config.toml
d_model = 128
n_kv_head = 2
head_dim = 64
Each number is 50 + 10 x the weight over its row's rms, rounded and kept within 0 to 99. Layers, rows and columns count from 0. The size before them is the row's rms in percent of the matrix's.

# layer 2 attention value, 128x128, rms 0.0596, rows 43-63, columns 64-127
093:54 66 28 61 59 58 57 59 40 45 49 57 48 55 41 31 48 73 33 68 57 48 39 30 73 50 43 46 50 54 47 43 46 47 42 51 47 49 48 45 49 57 43 53 57 53 43 48 52 48 58 52 35 36 50 54 60 52 32 60 56 46 47 65
098:59 49 44 65 75 25 56 71 34 54 54 59 44 43 45 42 40 39 40 57 48 58 38 46 39 66 54 44 61 55 28 64 47 65 63 41 44 34 27 57 45 56 47 34 52 41 70 61 51 54 66 59 43 47 59 41 43 71 58 64 51 55 61 47
101:59 45 47 37 59 36 68 40 39 53 40 53 52 37 56 51 53 68 37 57 64 36 62 63 54 41 58 47 58 60 44 39 45 42 36 48 58 47 57 49 64 46 41 71 60 51 77 57 67 42 58 54 48 67 55 45 52 52 40 41 38 26 48 54
106:59 70 59 59 51 53 56 59 56 64 52 52 53 50 49 46 56 54 35 33 49 28 40 53 58 74 56 49 41 44 54 50 58 57 28 57 61 51 38 54 54 53 49 30 51 53 28 49 60 47 48 60 32 41 43 50 63 52 74 45 19 40 45 60
103:54 42 38 43 51 55 44 46 58 57 63 49 45 37 53 57 62 34 38 60 45 58 61 33 52 44 47 54 44 43 45 57 43 49 65 51 43 43 43 40 44 34 44 53 70 51 66 53 51 45 50 44 39 45 72 44 51 64 61 41 41 63 48 50
109:35 49 61 50 28 26 48 67 51 46 50 33 56 44 52 58 57 58 51 64 42 58 52 42 39 50 30 59 54 52 44 57 51 54 63 50 31 58 52 44 39 32 63 50 61 67 48 45 60 34 40 48 64 56 44 43 45 57 58 41 55 49 43 55
089:54 59 65 69 60 33 53 42 47 71 66 63 35 39 55 58 39 54 42 56 34 44 54 55 66 50 46 53 68 59 48 54 49 50 52 55 72 63 56 51 51 53 52 40 58 51 57 50 55 43 54 48 44 46 47 51 53 46 52 37 68 58 39 74
104:49 44 65 49 41 41 53 73 50 38 43 46 62 60 55 49 56 36 67 58 56 47 59 56 44 48 55 43 63 36 43 56 43 46 34 45 55 39 56 36 40 78 47 52 39 67 52 43 65 44 43 46 36 42 50 40 43 62 37 50 46 35 53 79
108:56 38 33 43 27 64 77 51 39 48 49 56 60 48 44 46 58 40 50 44 62 31 60 56 52 52 39 45 57 35 55 34 53 61 43 61 41 64 37 47 68 56 45 28 48 44 55 48 53 50 50 57 69 54 49 54 38 39 57 36 45 40 56 37
107:47 61 50 53 55 55 41 65 42 40 49 49 48 79 57 71 44 59 51 33 44 33 36 68 53 38 53 36 31 41 51 53 48 48 52 53 45 45 47 38 40 40 67 49 47 46 43 74 42 57 44 61 50 41 66 63 51 47 29 51 54 48 57 35
094:47 50 55 72 54 41 50 38 56 67 46 45 41 41 55 45 34 63 47 31 48 47 63 67 54 33 61 57 34 43 30 47 45 50 69 54 56 45 45 70 50 48 44 39 45 70 44 52 50 63 65 31 25 50 54 45 66 59 46 40 37 45 52 52
109:79 52 56 58 61 57 43 62 59 51 55 52 49 34 45 69 55 51 61 50 44 33 62 54 51 65 47 53 70 46 50 64 48 59 27 47 56 55 53 43 44 54 42 47 71 55 55 39 63 56 59 51 43 52 56 45 48 47 42 34 51 54 42 39
105:59 49 47 49 44 40 26 33 52 52 44 52 53 55 40 59 50 42 47 49 48 46 56 55 55 78 37 80 52 35 51 52 55 38 56 38 47 48 58 40 56 44 49 62 41 61 52 53 51 51 43 48 53 58 51 48 50 33 70 60 22 41 57 44
093:26 33 54 62 48 53 55 48 46 60 40 54 43 61 61 44 60 62 62 50 73 53 57 38 56 70 49 45 54 46 45 52 67 37 51 50 48 42 46 40 48 45 32 67 47 67 62 39 47 50 66 38 38 43 52 40 46 59 57 41 27 58 52 52
104:59 50 42 52 48 72 32 56 34 40 53 49 39 40 63 54 45 55 49 51 53 55 38 37 40 54 48 44 51 59 31 58 46 59 39 36 45 52 50 58 61 43 52 46 55 55 49 45 40 52 47 67 44 52 54 31 39 67 40 32 58 62 36 59
099:35 55 41 49 39 57 53 54 47 50 38 45 32 47 67 66 38 32 61 49 50 32 43 46 46 48 43 62 45 42 62 51 49 61 62 43 69 47 64 51 51 48 33 59 67 49 47 34 60 57 39 48 62 58 60 44 51 64 44 42 60 35 49 45
097:49 55 68 50 38 71 54 39 44 56 46 47 42 34 48 36 52 53 68 48 50 27 53 44 41 42 49 54 73 45 58 54 73 66 31 46 59 60 44 36 55 57 58 41 59 42 57 46 57 54 50 56 34 37 42 61 36 44 54 48 50 45 62 53
118:36 53 57 58 40 57 54 51 50 35 63 40 39 47 37 48 47 49 47 49 51 70 56 34 48 39 55 54 50 41 42 52 50 45 55 50 78 60 35 56 57 57 50 46 51 62 62 59 55 56 43 59 46 39 32 64 57 49 45 47 52 57 35 52
102:47 47 48 54 60 58 48 51 44 52 57 63 55 55 60 53 47 53 62 39 42 38 37 60 52 56 64 43 50 43 40 55 46 50 32 43 46 53 48 42 63 68 53 59 57 56 50 41 44 44 35 61 55 46 33 46 49 50 46 50 46 40 56 36
106:42 61 59 42 69 42 42 47 61 44 66 48 48 54 62 61 33 19 62 38 60 31 42 52 42 54 54 49 49 55 45 46 62 54 48 62 61 50 40 61 40 56 53 46 38 41 48 56 64 64 42 37 55 41 35 58 59 44 60 51 54 47 41 45
103:58 45 35 34 47 26 72 57 51 59 48 39 52 42 31 42 45 47 51 44 57 46 47 46 46 42 48 47 48 25 46 47 61 50 65 54 61 39 61 55 17 63 28 58 61 49 30 38 55 56 43 24 41 50 45 51 63 59 44 42 36 47 51 63
# layer 2 attention output (transposed), 128x128, rms 0.0973, rows 43-63, columns 64-127
096:42 57 37 71 51 47 54 84 58 56 45 44 55 62 52 38 52 59 56 48 60 45 44 39 67 61 49 50 47 51 32 43 33 36 53 67 41 36 57 60 39 51 51 53 68 48 41 58 54 43 31 54 52 60 49 59 53 66 35 57 59 44 50 43
111:55 30 60 48 72 36 63 68 61 56 55 43 55 46 47 43 57 55 52 51 49 56 41 42 51 64 42 49 48 55 46 50 49 60 67 24 57 49 47 56 58 49 44 49 56 59 68 40 47 60 58 51 44 40 54 38 54 49 31 61 51 42 55 38
108:50 67 46 44 47 42 57 49 40 49 49 51 40 32 48 42 53 64 45 64 73 34 55 63 40 43 55 44 59 54 33 50 43 47 36 81 55 50 46 50 52 36 46 58 65 47 59 47 53 50 54 53 60 40 56 48 50 47 40 46 43 45 44 40
107:44 66 55 43 49 53 62 59 75 63 48 52 55 59 45 52 24 47 42 48 53 55 47 50 44 71 57 69 38 50 52 48 43 53 53 41 55 44 42 50 45 53 53 39 54 53 49 58 50 29 47 45 31 61 41 66 58 58 48 49 32 56 32 55
096:58 26 55 56 64 43 55 47 56 58 40 45 61 42 53 58 45 54 53 48 57 47 52 46 55 47 44 38 39 44 47 47 44 37 35 66 59 67 38 38 52 51 31 55 74 46 68 31 52 55 45 58 44 37 52 56 53 46 45 60 46 48 53 26
099:50 48 62 38 26 45 46 25 61 53 46 62 51 45 57 61 39 68 70 58 47 40 55 54 58 40 29 34 36 48 53 59 40 59 54 38 52 60 51 37 46 45 55 54 33 64 43 37 44 60 42 43 56 57 41 49 59 58 52 43 30 47 48 42
096:54 51 50 78 62 13 63 52 45 74 63 49 49 45 59 66 46 44 55 49 50 49 43 52 47 48 63 44 69 51 47 54 49 40 41 49 62 50 58 51 46 43 52 50 66 53 62 41 50 38 44 54 49 56 47 49 46 45 48 53 70 46 46 49
089:54 57 62 39 39 45 54 39 88 56 48 52 53 54 54 45 63 46 66 62 57 47 62 52 66 47 56 38 50 44 47 68 50 71 54 43 58 50 58 38 44 64 45 60 29 57 45 27 37 48 32 36 45 56 57 48 57 42 37 32 24 54 46 54
103:66 65 32 52 29 71 36 53 54 51 51 52 50 59 56 49 51 59 59 55 57 51 43 52 23 61 58 58 46 36 57 38 72 49 36 52 57 52 31 44 57 50 52 23 38 57 48 59 50 51 69 57 49 51 48 57 38 57 60 38 45 51 59 56
107:47 54 54 43 50 60 58 30 53 34 60 51 45 59 54 55 43 42 52 47 49 38 49 59 48 41 35 48 44 37 55 49 51 72 67 37 58 51 65 49 39 41 58 51 35 49 48 68 34 56 54 36 39 38 55 72 43 44 53 47 46 60 62 55
108:51 46 53 76 79 43 68 71 58 62 56 41 33 38 56 43 19 64 50 48 52 48 61 52 61 33 36 59 43 46 50 54 33 48 60 42 48 57 61 57 45 50 43 59 70 58 56 56 48 54 43 54 35 59 56 54 61 63 41 36 42 49 40 44
108:54 52 46 57 62 65 64 52 61 46 53 78 51 38 50 54 39 45 57 35 54 50 69 64 40 40 57 44 31 41 57 57 46 60 48 44 64 51 54 29 46 46 36 48 54 63 66 42 52 50 58 43 46 68 43 51 48 33 45 50 43 34 54 45
104:50 58 51 40 51 60 36 41 36 49 72 56 55 47 45 49 57 46 56 67 48 48 57 46 44 49 62 71 42 55 51 48 52 51 48 49 39 52 41 41 43 40 56 49 30 46 48 60 49 36 44 54 38 52 66 38 41 45 58 48 21 69 62 50
084:40 53 47 43 35 52 58 36 63 66 41 51 46 43 45 56 45 58 59 65 70 69 59 52 64 57 70 50 40 28 46 58 36 51 49 55 48 51 63 48 56 58 48 62 36 53 53 52 37 50 31 36 40 74 47 59 53 57 44 39 39 45 47 40
105:54 40 50 49 57 58 49 91 35 45 64 41 45 54 49 41 40 46 49 39 62 57 58 38 37 51 70 58 45 57 40 52 55 27 45 55 55 34 47 47 58 52 47 44 55 47 48 37 63 59 68 62 29 48 44 37 50 78 46 49 60 41 43 69
099:45 39 40 45 55 54 59 48 42 38 39 61 44 47 65 59 22 39 54 36 36 39 57 48 41 37 33 30 44 54 62 49 26 34 66 44 49 54 46 50 55 58 40 63 65 45 56 30 57 56 58 48 52 67 51 56 59 63 38 53 63 35 52 54
096:64 65 48 51 32 58 47 42 69 59 43 57 41 48 53 55 42 66 73 52 59 40 59 74 42 47 49 43 44 38 55 58 45 68 38 46 64 52 44 39 56 50 50 45 35 45 60 25 44 49 39 50 46 60 31 64 46 38 45 54 35 48 54 41
098:48 65 52 53 30 57 67 28 65 45 55 46 35 41 51 27 46 53 48 41 53 65 52 45 52 57 60 46 49 47 40 47 40 80 76 38 48 57 60 44 45 55 42 57 40 71 54 42 36 44 29 39 55 56 50 55 62 45 30 42 40 60 50 43
116:41 68 37 44 43 44 56 61 40 32 67 64 34 44 45 55 50 53 58 54 52 47 53 49 26 44 58 49 55 38 54 44 56 46 47 64 66 38 62 36 48 60 52 38 54 66 41 39 54 52 51 53 42 48 37 66 58 75 38 38 54 52 67 67
089:45 74 51 26 39 44 61 32 63 48 63 40 49 39 58 57 41 42 53 35 50 63 50 59 56 60 56 54 44 52 55 52 35 68 56 45 52 68 55 49 51 52 45 42 37 41 68 60 53 43 38 40 51 59 43 56 57 25 43 41 37 56 43 52
100:52 53 31 44 37 46 55 61 81 58 44 54 58 44 43 54 37 58 51 49 51 47 44 53 59 48 33 46 35 38 49 65 27 54 65 48 47 46 59 51 25 57 46 54 57 41 56 64 56 40 35 38 47 78 48 47 69 47 33 41 30 61 51 45
# layer 2 attention query, 128x128, rms 0.0655, rows 64-97, columns 64-127
094:45 54 66 55 53 54 43 40 59 45 50 61 59 41 53 58 71 56 67 47 50 39 46 46 57 43 59 42 32 36 52 57 52 46 52 57 59 59 49 34 47 27 56 47 41 49 48 54 49 64 28 54 42 50 78 38 50 43 51 47 42 73 43 56
103:32 47 69 36 47 32 55 58 47 53 50 49 64 53 50 53 55 33 30 53 50 64 60 67 42 37 43 69 60 52 45 57 48 35 51 45 43 36 57 43 45 55 45 41 47 40 41 53 30 61 38 46 63 41 41 50 63 54 42 56 62 41 43 69
085:58 49 58 71 60 54 59 47 65 50 60 40 25 49 46 52 45 45 45 63 57 61 46 39 46 47 41 61 55 49 46 35 59 44 54 60 43 38 51 78 30 57 46 52 61 67 54 52 55 43 45 51 44 56 48 57 63 56 47 60 51 58 44 41
087:55 48 75 47 47 53 45 66 40 46 55 40 40 34 62 55 33 51 35 68 45 69 67 46 42 52 70 52 50 63 56 54 57 52 52 44 45 50 47 42 56 28 57 64 49 76 46 38 37 41 36 69 51 56 37 47 51 64 66 38 72 53 38 43
097:57 41 35 66 47 43 66 41 61 49 49 46 49 56 34 59 19 47 48 50 43 42 67 49 43 58 66 56 50 43 41 48 58 55 42 65 57 55 75 62 32 56 47 66 48 56 69 55 53 42 43 62 31 46 43 50 35 67 43 39 59 59 50 54
095:60 46 34 43 49 38 47 77 31 41 42 49 53 35 46 67 53 31 54 44 37 38 54 39 47 50 60 53 37 62 52 42 58 63 54 41 60 62 65 53 57 59 46 53 49 54 29 43 45 42 68 56 38 45 39 44 49 54 60 52 58 40 54 57
090:56 51 55 45 52 53 37 41 50 42 46 62 42 24 76 42 38 51 61 57 60 47 37 52 62 39 49 37 40 64 60 51 49 41 51 70 48 62 54 60 59 48 54 52 48 62 50 37 59 65 46 50 65 56 54 40 47 28 68 62 43 59 47 31
106:46 79 53 32 44 54 57 59 29 58 41 48 61 44 53 37 45 60 47 62 56 38 50 60 48 38 50 35 44 48 40 60 32 38 36 46 38 59 44 41 58 50 47 54 67 49 63 51 59 55 49 45 75 67 42 40 67 59 41 42 52 45 46 41
098:48 52 50 27 43 53 50 60 47 57 22 74 52 47 67 47 54 60 68 42 54 50 48 51 48 31 54 47 45 39 64 61 49 55 50 43 53 41 52 55 64 45 64 54 59 62 43 42 39 56 32 61 62 65 57 55 62 33 50 65 47 48 27 25
100:56 48 44 40 54 57 51 52 48 70 51 39 50 48 35 56 38 39 38 45 43 40 62 42 31 57 47 47 45 30 47 35 58 59 34 54 58 57 65 72 40 59 50 47 76 45 52 56 63 50 31 54 50 58 41 56 49 45 31 54 56 59 51 47
101:26 54 45 41 37 56 61 57 55 56 35 57 52 67 59 51 52 63 44 54 52 52 51 59 40 62 70 40 32 47 48 62 59 27 57 50 57 78 46 49 60 42 53 54 49 49 55 44 51 53 54 51 63 53 34 56 59 60 42 46 39 43 30 60
107:28 54 29 40 48 55 38 46 64 45 43 51 57 67 41 45 60 61 64 46 49 51 28 49 59 51 54 46 46 31 52 55 41 50 52 70 60 64 62 56 53 57 53 46 60 51 46 62 50 54 54 49 59 56 64 42 40 38 61 44 40 51 48 24
112:53 42 42 50 55 45 59 35 64 47 55 30 44 60 40 65 40 37 59 55 43 36 56 58 40 45 62 60 66 36 39 50 46 58 37 51 55 55 48 61 45 59 55 52 64 51 60 54 36 37 64 47 48 35 60 51 51 61 43 34 59 52 63 48
109:59 48 48 63 47 55 59 42 51 56 55 30 31 53 50 49 46 40 38 38 46 38 52 51 37 63 47 54 55 42 65 46 69 60 51 51 56 48 48 59 33 50 46 57 57 58 63 51 57 37 59 56 39 17 42 59 67 56 39 54 62 56 50 49
104:67 47 75 67 56 45 39 52 54 58 49 31 52 46 48 53 56 42 47 57 31 50 47 46 52 56 33 56 68 50 51 44 71 49 39 43 43 40 38 46 46 43 43 61 53 69 34 51 48 56 43 48 39 48 35 76 37 53 39 39 57 56 66 76
093:34 75 44 40 34 57 52 33 50 51 48 47 58 54 49 59 63 67 73 42 45 42 48 51 50 48 51 23 51 52 45 34 66 45 49 41 43 67 61 75 53 55 49 24 47 51 68 42 50 52 47 43 63 48 61 52 49 36 46 40 39 54 52 43
113:35 52 32 47 61 56 64 45 59 60 41 59 52 45 44 51 41 53 57 64 57 39 65 45 34 56 62 53 47 27 33 56 42 42 41 55 47 47 40 54 64 39 63 41 56 45 59 53 38 65 60 63 54 58 51 35 60 48 37 39 60 36 46 42
105:63 66 58 63 52 57 37 51 34 59 58 42 40 48 42 64 42 33 53 47 49 46 48 52 56 61 56 61 58 63 40 60 57 46 48 49 45 51 52 51 38 65 46 74 60 76 21 55 51 60 59 60 50 44 42 59 50 59 51 33 56 58 29 52
108:44 59 59 62 41 48 58 57 52 42 58 45 62 55 40 52 50 50 44 32 52 64 48 54 26 41 61 57 42 57 61 48 40 28 68 58 51 49 49 46 59 63 53 40 57 42 47 54 45 31 50 45 40 50 57 54 63 45 53 54 71 49 51 51
118:64 44 53 63 54 49 36 50 55 67 57 52 47 60 38 51 51 57 32 28 39 55 44 38 46 58 58 60 55 46 55 57 53 34 41 51 55 42 55 56 41 54 49 52 41 65 46 49 71 51 48 46 47 46 75 58 49 49 41 38 45 53 37 80
100:50 51 50 48 48 48 43 57 56 59 60 57 56 39 45 52 69 64 69 56 48 43 66 22 69 38 51 52 63 48 51 60 58 55 65 59 67 61 46 53 64 63 65 61 53 62 45 41 57 58 44 67 52 54 51 50 58 44 51 56 66 35 55 51
101:23 63 65 31 45 46 47 40 50 36 61 58 35 43 42 45 64 46 44 50 41 55 62 65 46 35 49 29 59 45 61 53 53 39 54 47 61 68 64 60 56 38 52 53 51 39 29 49 39 41 54 47 42 48 30 44 42 55 24 56 63 40 69 43
100:48 50 57 36 41 55 39 32 54 34 49 73 51 56 40 42 53 46 40 37 62 57 39 61 49 46 41 53 59 30 64 42 55 40 30 51 61 53 58 62 40 62 39 63 25 32 49 51 44 56 56 54 46 53 59 62 31 65 46 55 44 50 46 47
111:60 42 59 54 74 63 54 66 51 60 58 55 58 27 46 50 54 49 63 68 40 36 47 52 44 31 43 54 43 39 49 59 57 53 59 48 69 35 32 33 40 41 50 54 48 55 42 46 21 50 47 49 44 59 42 46 50 37 55 46 44 72 48 54
093:54 61 44 47 45 34 60 61 37 48 56 63 52 61 47 34 51 56 40 54 58 67 39 58 42 44 52 73 50 47 53 57 55 47 61 52 44 56 52 49 41 63 50 60 45 43 70 45 45 45 52 50 29 43 46 55 64 51 42 63 33 42 51 61
105:62 60 44 49 74 68 45 44 40 54 51 40 46 50 52 57 75 55 43 60 37 55 46 38 56 48 56 39 37 64 47 38 44 43 33 53 33 49 36 53 55 50 61 32 55 60 41 56 50 61 46 44 39 42 55 64 46 40 56 63 33 50 42 52
096:65 44 37 63 45 52 44 55 56 35 57 59 52 39 39 41 38 35 52 54 47 23 44 55 46 48 40 34 33 32 40 54 47 47 79 52 55 46 56 73 36 64 41 42 50 55 58 58 57 44 47 47 34 55 41 44 56 38 57 69 52 56 49 55
099:65 45 60 46 51 52 29 41 37 46 62 54 49 44 48 55 42 53 47 48 41 63 43 62 56 51 39 49 54 49 54 74 50 56 62 37 70 50 53 51 40 42 63 49 63 37 51 38 45 48 43 49 53 54 40 51 36 45 45 49 24 53 43 51
096:60 27 60 38 65 47 62 35 55 49 70 52 43 41 40 46 56 53 48 65 58 56 57 46 34 34 63 60 65 48 65 51 44 50 53 47 26 27 51 49 55 52 58 36 56 56 35 46 42 56 37 45 64 61 63 66 60 51 59 54 62 44 36 60
118:50 38 58 51 53 62 50 47 34 62 67 63 55 18 44 61 48 60 56 66 46 62 44 31 54 49 46 54 53 30 54 49 57 49 49 53 59 36 48 53 53 53 46 37 51 43 64 50 51 65 51 50 62 70 61 37 25 34 58 42 38 40 42 43
110:49 45 37 57 44 40 51 60 41 54 49 33 57 44 53 32 46 54 53 27 55 54 31 48 51 54 52 51 30 68 60 36 38 55 64 51 46 33 48 56 63 53 62 49 52 55 45 45 55 42 40 55 53 53 63 54 66 53 45 50 44 50 56 58
108:55 42 54 43 47 54 48 64 42 64 44 32 71 64 46 48 52 50 55 51 59 61 46 29 58 47 51 55 35 64 57 43 39 55 49 48 30 49 47 61 45 50 55 40 66 36 53 46 42 57 49 49 57 47 62 46 31 54 56 48 64 55 52 34
097:33 53 58 59 49 45 56 43 53 52 58 45 49 37 61 50 49 44 35 59 51 71 50 46 40 36 54 54 53 57 52 63 37 50 32 60 52 27 52 47 34 48 46 46 42 53 57 54 37 55 35 49 52 47 65 72 59 57 42 51 46 65 54 48
086:46 42 34 66 47 56 53 64 57 38 47 47 44 55 51 43 46 53 49 42 47 59 33 44 54 50 47 61 65 48 57 40 50 39 59 54 36 61 54 34 58 57 52 44 43 60 40 40 43 46 54 47 60 42 38 60 45 38 63 37 64 41 48 51
# layer 2 attention key, 128x128, rms 0.0644, rows 64-96, columns 64-127
097:54 38 36 41 30 40 51 51 46 56 48 57 50 53 46 32 44 40 45 46 47 53 39 52 58 35 56 31 39 47 60 37 57 38 56 43 37 60 52 67 51 46 49 46 44 66 56 66 43 46 76 55 60 66 33 50 52 28 64 43 60 40 70 59
099:46 54 59 64 59 56 55 42 42 23 34 59 60 62 64 50 55 62 46 51 47 38 51 43 39 30 42 77 48 65 39 47 37 47 39 51 54 46 43 46 44 52 61 53 67 56 48 41 45 58 40 43 33 56 37 52 44 52 51 50 41 61 64 42
090:42 45 49 52 63 58 57 55 38 57 53 50 56 28 48 54 55 49 59 52 43 38 35 56 40 41 62 33 25 44 47 75 48 60 44 61 63 61 53 55 53 50 49 58 65 32 62 45 70 50 43 54 63 38 62 46 46 61 60 50 51 62 34 40
098:40 56 50 52 75 53 56 56 60 37 53 51 52 52 51 53 53 33 51 59 63 72 37 36 45 30 39 39 34 54 26 41 62 41 37 58 53 59 57 61 35 60 45 48 51 52 61 49 61 54 38 38 36 47 58 50 64 51 54 56 37 69 39 44
094:55 37 40 52 38 60 42 39 40 50 63 42 52 38 40 62 42 51 51 32 38 48 48 45 40 62 60 41 24 43 61 67 59 67 46 45 45 60 49 64 52 35 42 57 46 48 52 66 66 47 51 55 67 43 55 77 57 58 57 41 46 48 58 48
094:57 46 50 49 39 69 45 34 39 69 73 50 31 43 42 57 39 62 55 33 55 47 47 49 58 50 61 51 62 43 51 48 68 51 51 50 55 53 55 39 60 47 61 60 47 47 39 51 59 40 51 37 47 54 32 42 65 39 58 58 46 46 60 62
088:59 53 54 45 45 42 53 45 50 58 67 73 62 66 48 31 41 33 43 39 59 62 53 43 51 49 37 65 65 55 63 50 52 58 39 59 40 36 56 42 39 49 53 46 46 34 59 57 44 33 63 37 65 43 53 48 48 45 55 60 29 50 50 58
108:43 56 62 57 66 41 54 58 69 40 37 56 52 64 52 42 58 41 57 70 75 42 51 20 50 39 40 55 57 48 42 54 39 49 44 42 51 45 73 45 47 47 52 54 45 33 58 37 34 49 53 46 57 44 60 47 43 41 36 57 59 77 59 43
094:56 44 50 55 68 46 45 48 57 24 56 71 58 50 55 37 41 57 62 53 49 40 45 33 68 34 55 61 40 57 48 49 35 49 64 51 48 51 51 46 45 49 46 35 42 52 53 51 43 45 59 50 62 63 42 28 29 46 55 69 47 55 59 54
090:47 46 44 62 43 40 60 59 56 69 57 30 53 51 56 72 61 65 70 45 38 44 56 44 40 49 59 46 45 40 66 43 59 54 45 44 51 54 47 60 48 51 49 52 54 40 57 72 54 59 50 75 53 32 52 65 41 56 41 46 57 60 39 46
114:45 58 61 38 58 43 39 48 43 27 49 56 57 33 49 46 50 44 35 52 50 39 47 42 39 54 55 53 40 50 53 47 38 50 62 44 26 50 58 44 43 43 42 32 57 37 59 38 46 65 56 47 40 56 56 32 42 45 37 54 45 56 60 59
119:56 51 47 41 75 35 63 62 49 53 46 51 68 75 49 51 53 30 38 49 44 49 58 46 44 53 53 63 64 62 49 52 39 24 69 56 48 38 59 34 48 47 43 52 32 47 49 58 31 56 64 56 55 62 44 44 27 51 55 50 36 46 57 57
104:49 54 60 52 56 49 60 60 47 57 47 34 48 45 37 63 61 58 67 41 66 68 46 47 39 59 77 45 55 41 57 64 74 36 45 43 65 34 44 55 37 56 48 42 45 48 54 65 45 51 50 74 34 57 47 63 53 70 44 31 51 49 55 49
114:46 40 33 53 61 58 54 48 72 49 42 40 38 51 48 63 59 44 56 50 57 38 52 41 44 66 71 39 57 45 51 33 61 44 42 46 64 44 48 57 61 61 40 63 55 53 62 55 41 42 49 71 46 45 63 58 67 59 40 40 49 39 52 43
109:54 61 49 43 33 50 60 54 48 65 39 24 49 48 52 61 62 52 59 56 56 47 49 53 40 58 61 43 60 50 52 64 59 63 47 53 64 52 40 68 35 47 49 44 60 58 66 63 50 52 35 66 57 53 48 49 68 53 43 41 50 52 37 45
090:34 50 70 53 53 55 23 29 38 48 51 58 61 57 42 42 49 49 50 41 25 59 41 58 54 54 39 50 48 48 49 65 36 48 37 37 49 50 27 45 39 47 51 64 55 53 40 67 57 54 49 39 39 36 43 51 48 45 53 41 45 45 52 58
114:53 54 54 51 57 43 46 41 50 43 48 44 62 43 42 52 61 44 64 36 39 51 51 45 37 29 58 34 32 60 45 68 51 47 78 48 55 55 48 60 51 45 54 44 40 49 71 54 52 56 42 44 54 49 41 33 25 47 48 53 34 53 51 35
107:64 50 48 37 40 43 51 64 59 56 42 42 24 40 42 67 50 68 49 63 48 54 45 47 45 46 56 45 37 45 48 49 63 50 35 40 51 72 41 64 60 55 38 54 77 57 55 50 40 54 38 56 42 64 43 55 62 71 42 33 50 42 60 52
104:45 59 38 38 67 53 67 56 60 64 57 35 43 48 39 53 57 54 53 58 43 38 69 37 52 45 61 46 55 62 44 51 71 47 48 47 41 24 60 36 48 53 48 48 39 58 36 40 51 49 54 65 42 39 54 68 57 48 56 39 53 53 48 67
090:51 55 36 55 34 50 71 67 55 52 24 43 53 61 38 44 42 55 44 65 55 56 63 47 36 43 51 41 62 49 57 61 40 44 60 54 63 65 49 34 49 43 46 41 63 44 38 51 38 62 49 47 66 57 52 52 56 55 57 46 34 37 58 37
108:49 69 57 31 53 60 56 44 57 62 45 40 69 41 59 42 52 52 49 53 33 34 57 37 38 51 62 47 45 59 40 46 35 42 39 53 50 53 56 55 46 59 35 52 42 56 50 52 50 44 57 48 73 66 61 44 56 45 47 50 41 59 49 47
093:55 58 53 39 56 54 41 47 40 43 69 54 40 51 53 38 44 40 64 57 40 46 50 59 44 70 45 58 40 67 54 41 42 42 47 44 46 55 50 48 40 67 48 44 52 44 40 58 51 50 63 65 49 46 53 62 46 39 53 46 55 57 45 67
098:37 57 58 45 40 53 26 48 41 39 62 59 46 56 63 37 33 69 53 38 41 53 56 60 34 44 68 58 59 63 49 61 39 70 50 45 37 58 44 36 52 44 61 43 48 29 37 57 40 47 48 52 45 70 32 60 46 61 49 43 52 32 38 42
107:43 48 44 57 54 48 67 36 62 57 55 43 53 44 49 54 45 42 50 52 38 59 51 67 58 52 66 43 36 65 39 36 48 63 57 57 42 62 50 69 48 59 41 34 49 56 63 63 64 48 39 47 42 55 52 26 63 54 37 45 43 64 40 31
097:47 41 54 57 43 57 65 48 37 45 63 44 54 55 57 62 24 59 38 59 58 60 41 48 45 36 36 48 67 34 51 40 41 53 62 42 40 40 49 34 56 44 51 71 53 49 39 36 46 51 67 42 28 45 36 65 40 50 50 41 53 53 60 51
107:60 58 46 43 51 41 66 60 41 53 49 55 58 45 59 51 46 48 58 64 49 53 52 56 54 53 28 42 49 46 45 48 51 44 43 56 45 45 32 41 41 40 48 70 51 57 59 73 48 63 46 59 54 53 52 51 61 55 56 37 47 57 54 55
099:50 52 44 51 41 49 56 42 42 45 58 67 52 58 67 41 47 67 70 47 34 53 44 43 52 63 41 53 49 40 59 52 34 60 40 52 50 39 40 46 44 44 31 59 49 59 50 51 39 26 54 58 48 51 52 70 56 24 58 46 38 49 48 42
097:47 65 57 39 28 40 56 48 49 66 52 49 43 47 55 46 35 60 49 51 53 63 56 41 31 55 60 57 31 48 56 40 32 68 63 51 60 52 54 51 62 52 66 49 59 40 55 53 62 34 65 52 50 64 41 43 59 60 32 38 58 45 55 49
099:40 61 41 63 54 57 70 39 62 58 45 22 67 36 50 55 40 57 53 70 39 67 54 50 50 37 54 44 52 69 36 53 63 44 38 46 55 60 48 38 38 56 38 41 48 55 51 58 52 67 47 65 56 43 40 47 48 43 63 46 44 54 35 55
108:50 75 50 53 39 48 65 53 47 45 63 50 79 48 48 49 33 46 59 53 54 73 62 46 47 56 49 57 46 59 36 55 34 50 48 49 47 62 45 39 32 39 58 48 45 44 37 62 64 62 44 44 60 38 47 34 56 58 53 65 54 53 47 59
113:34 34 62 48 63 54 76 47 47 59 52 60 66 47 24 58 52 51 68 58 64 43 60 48 48 54 39 57 59 24 49 46 54 33 53 51 41 40 60 28 53 49 42 61 49 34 36 42 46 41 50 44 51 39 54 56 52 49 63 58 54 54 59 49
105:52 47 53 61 46 48 58 35 50 67 67 33 50 54 43 73 52 51 38 43 68 39 46 50 51 50 36 62 57 31 55 51 63 50 46 47 58 20 42 69 48 39 55 48 33 54 61 61 59 49 32 50 52 31 44 43 31 45 35 48 45 53 68 53
095:59 45 38 58 53 47 49 68 41 43 42 38 58 45 50 48 40 55 36 54 61 53 64 50 44 34 44 51 44 71 36 57 47 67 60 59 63 38 51 54 33 48 59 52 62 60 52 47 42 65 44 48 39 49 64 41 56 42 55 67 39 51 56 45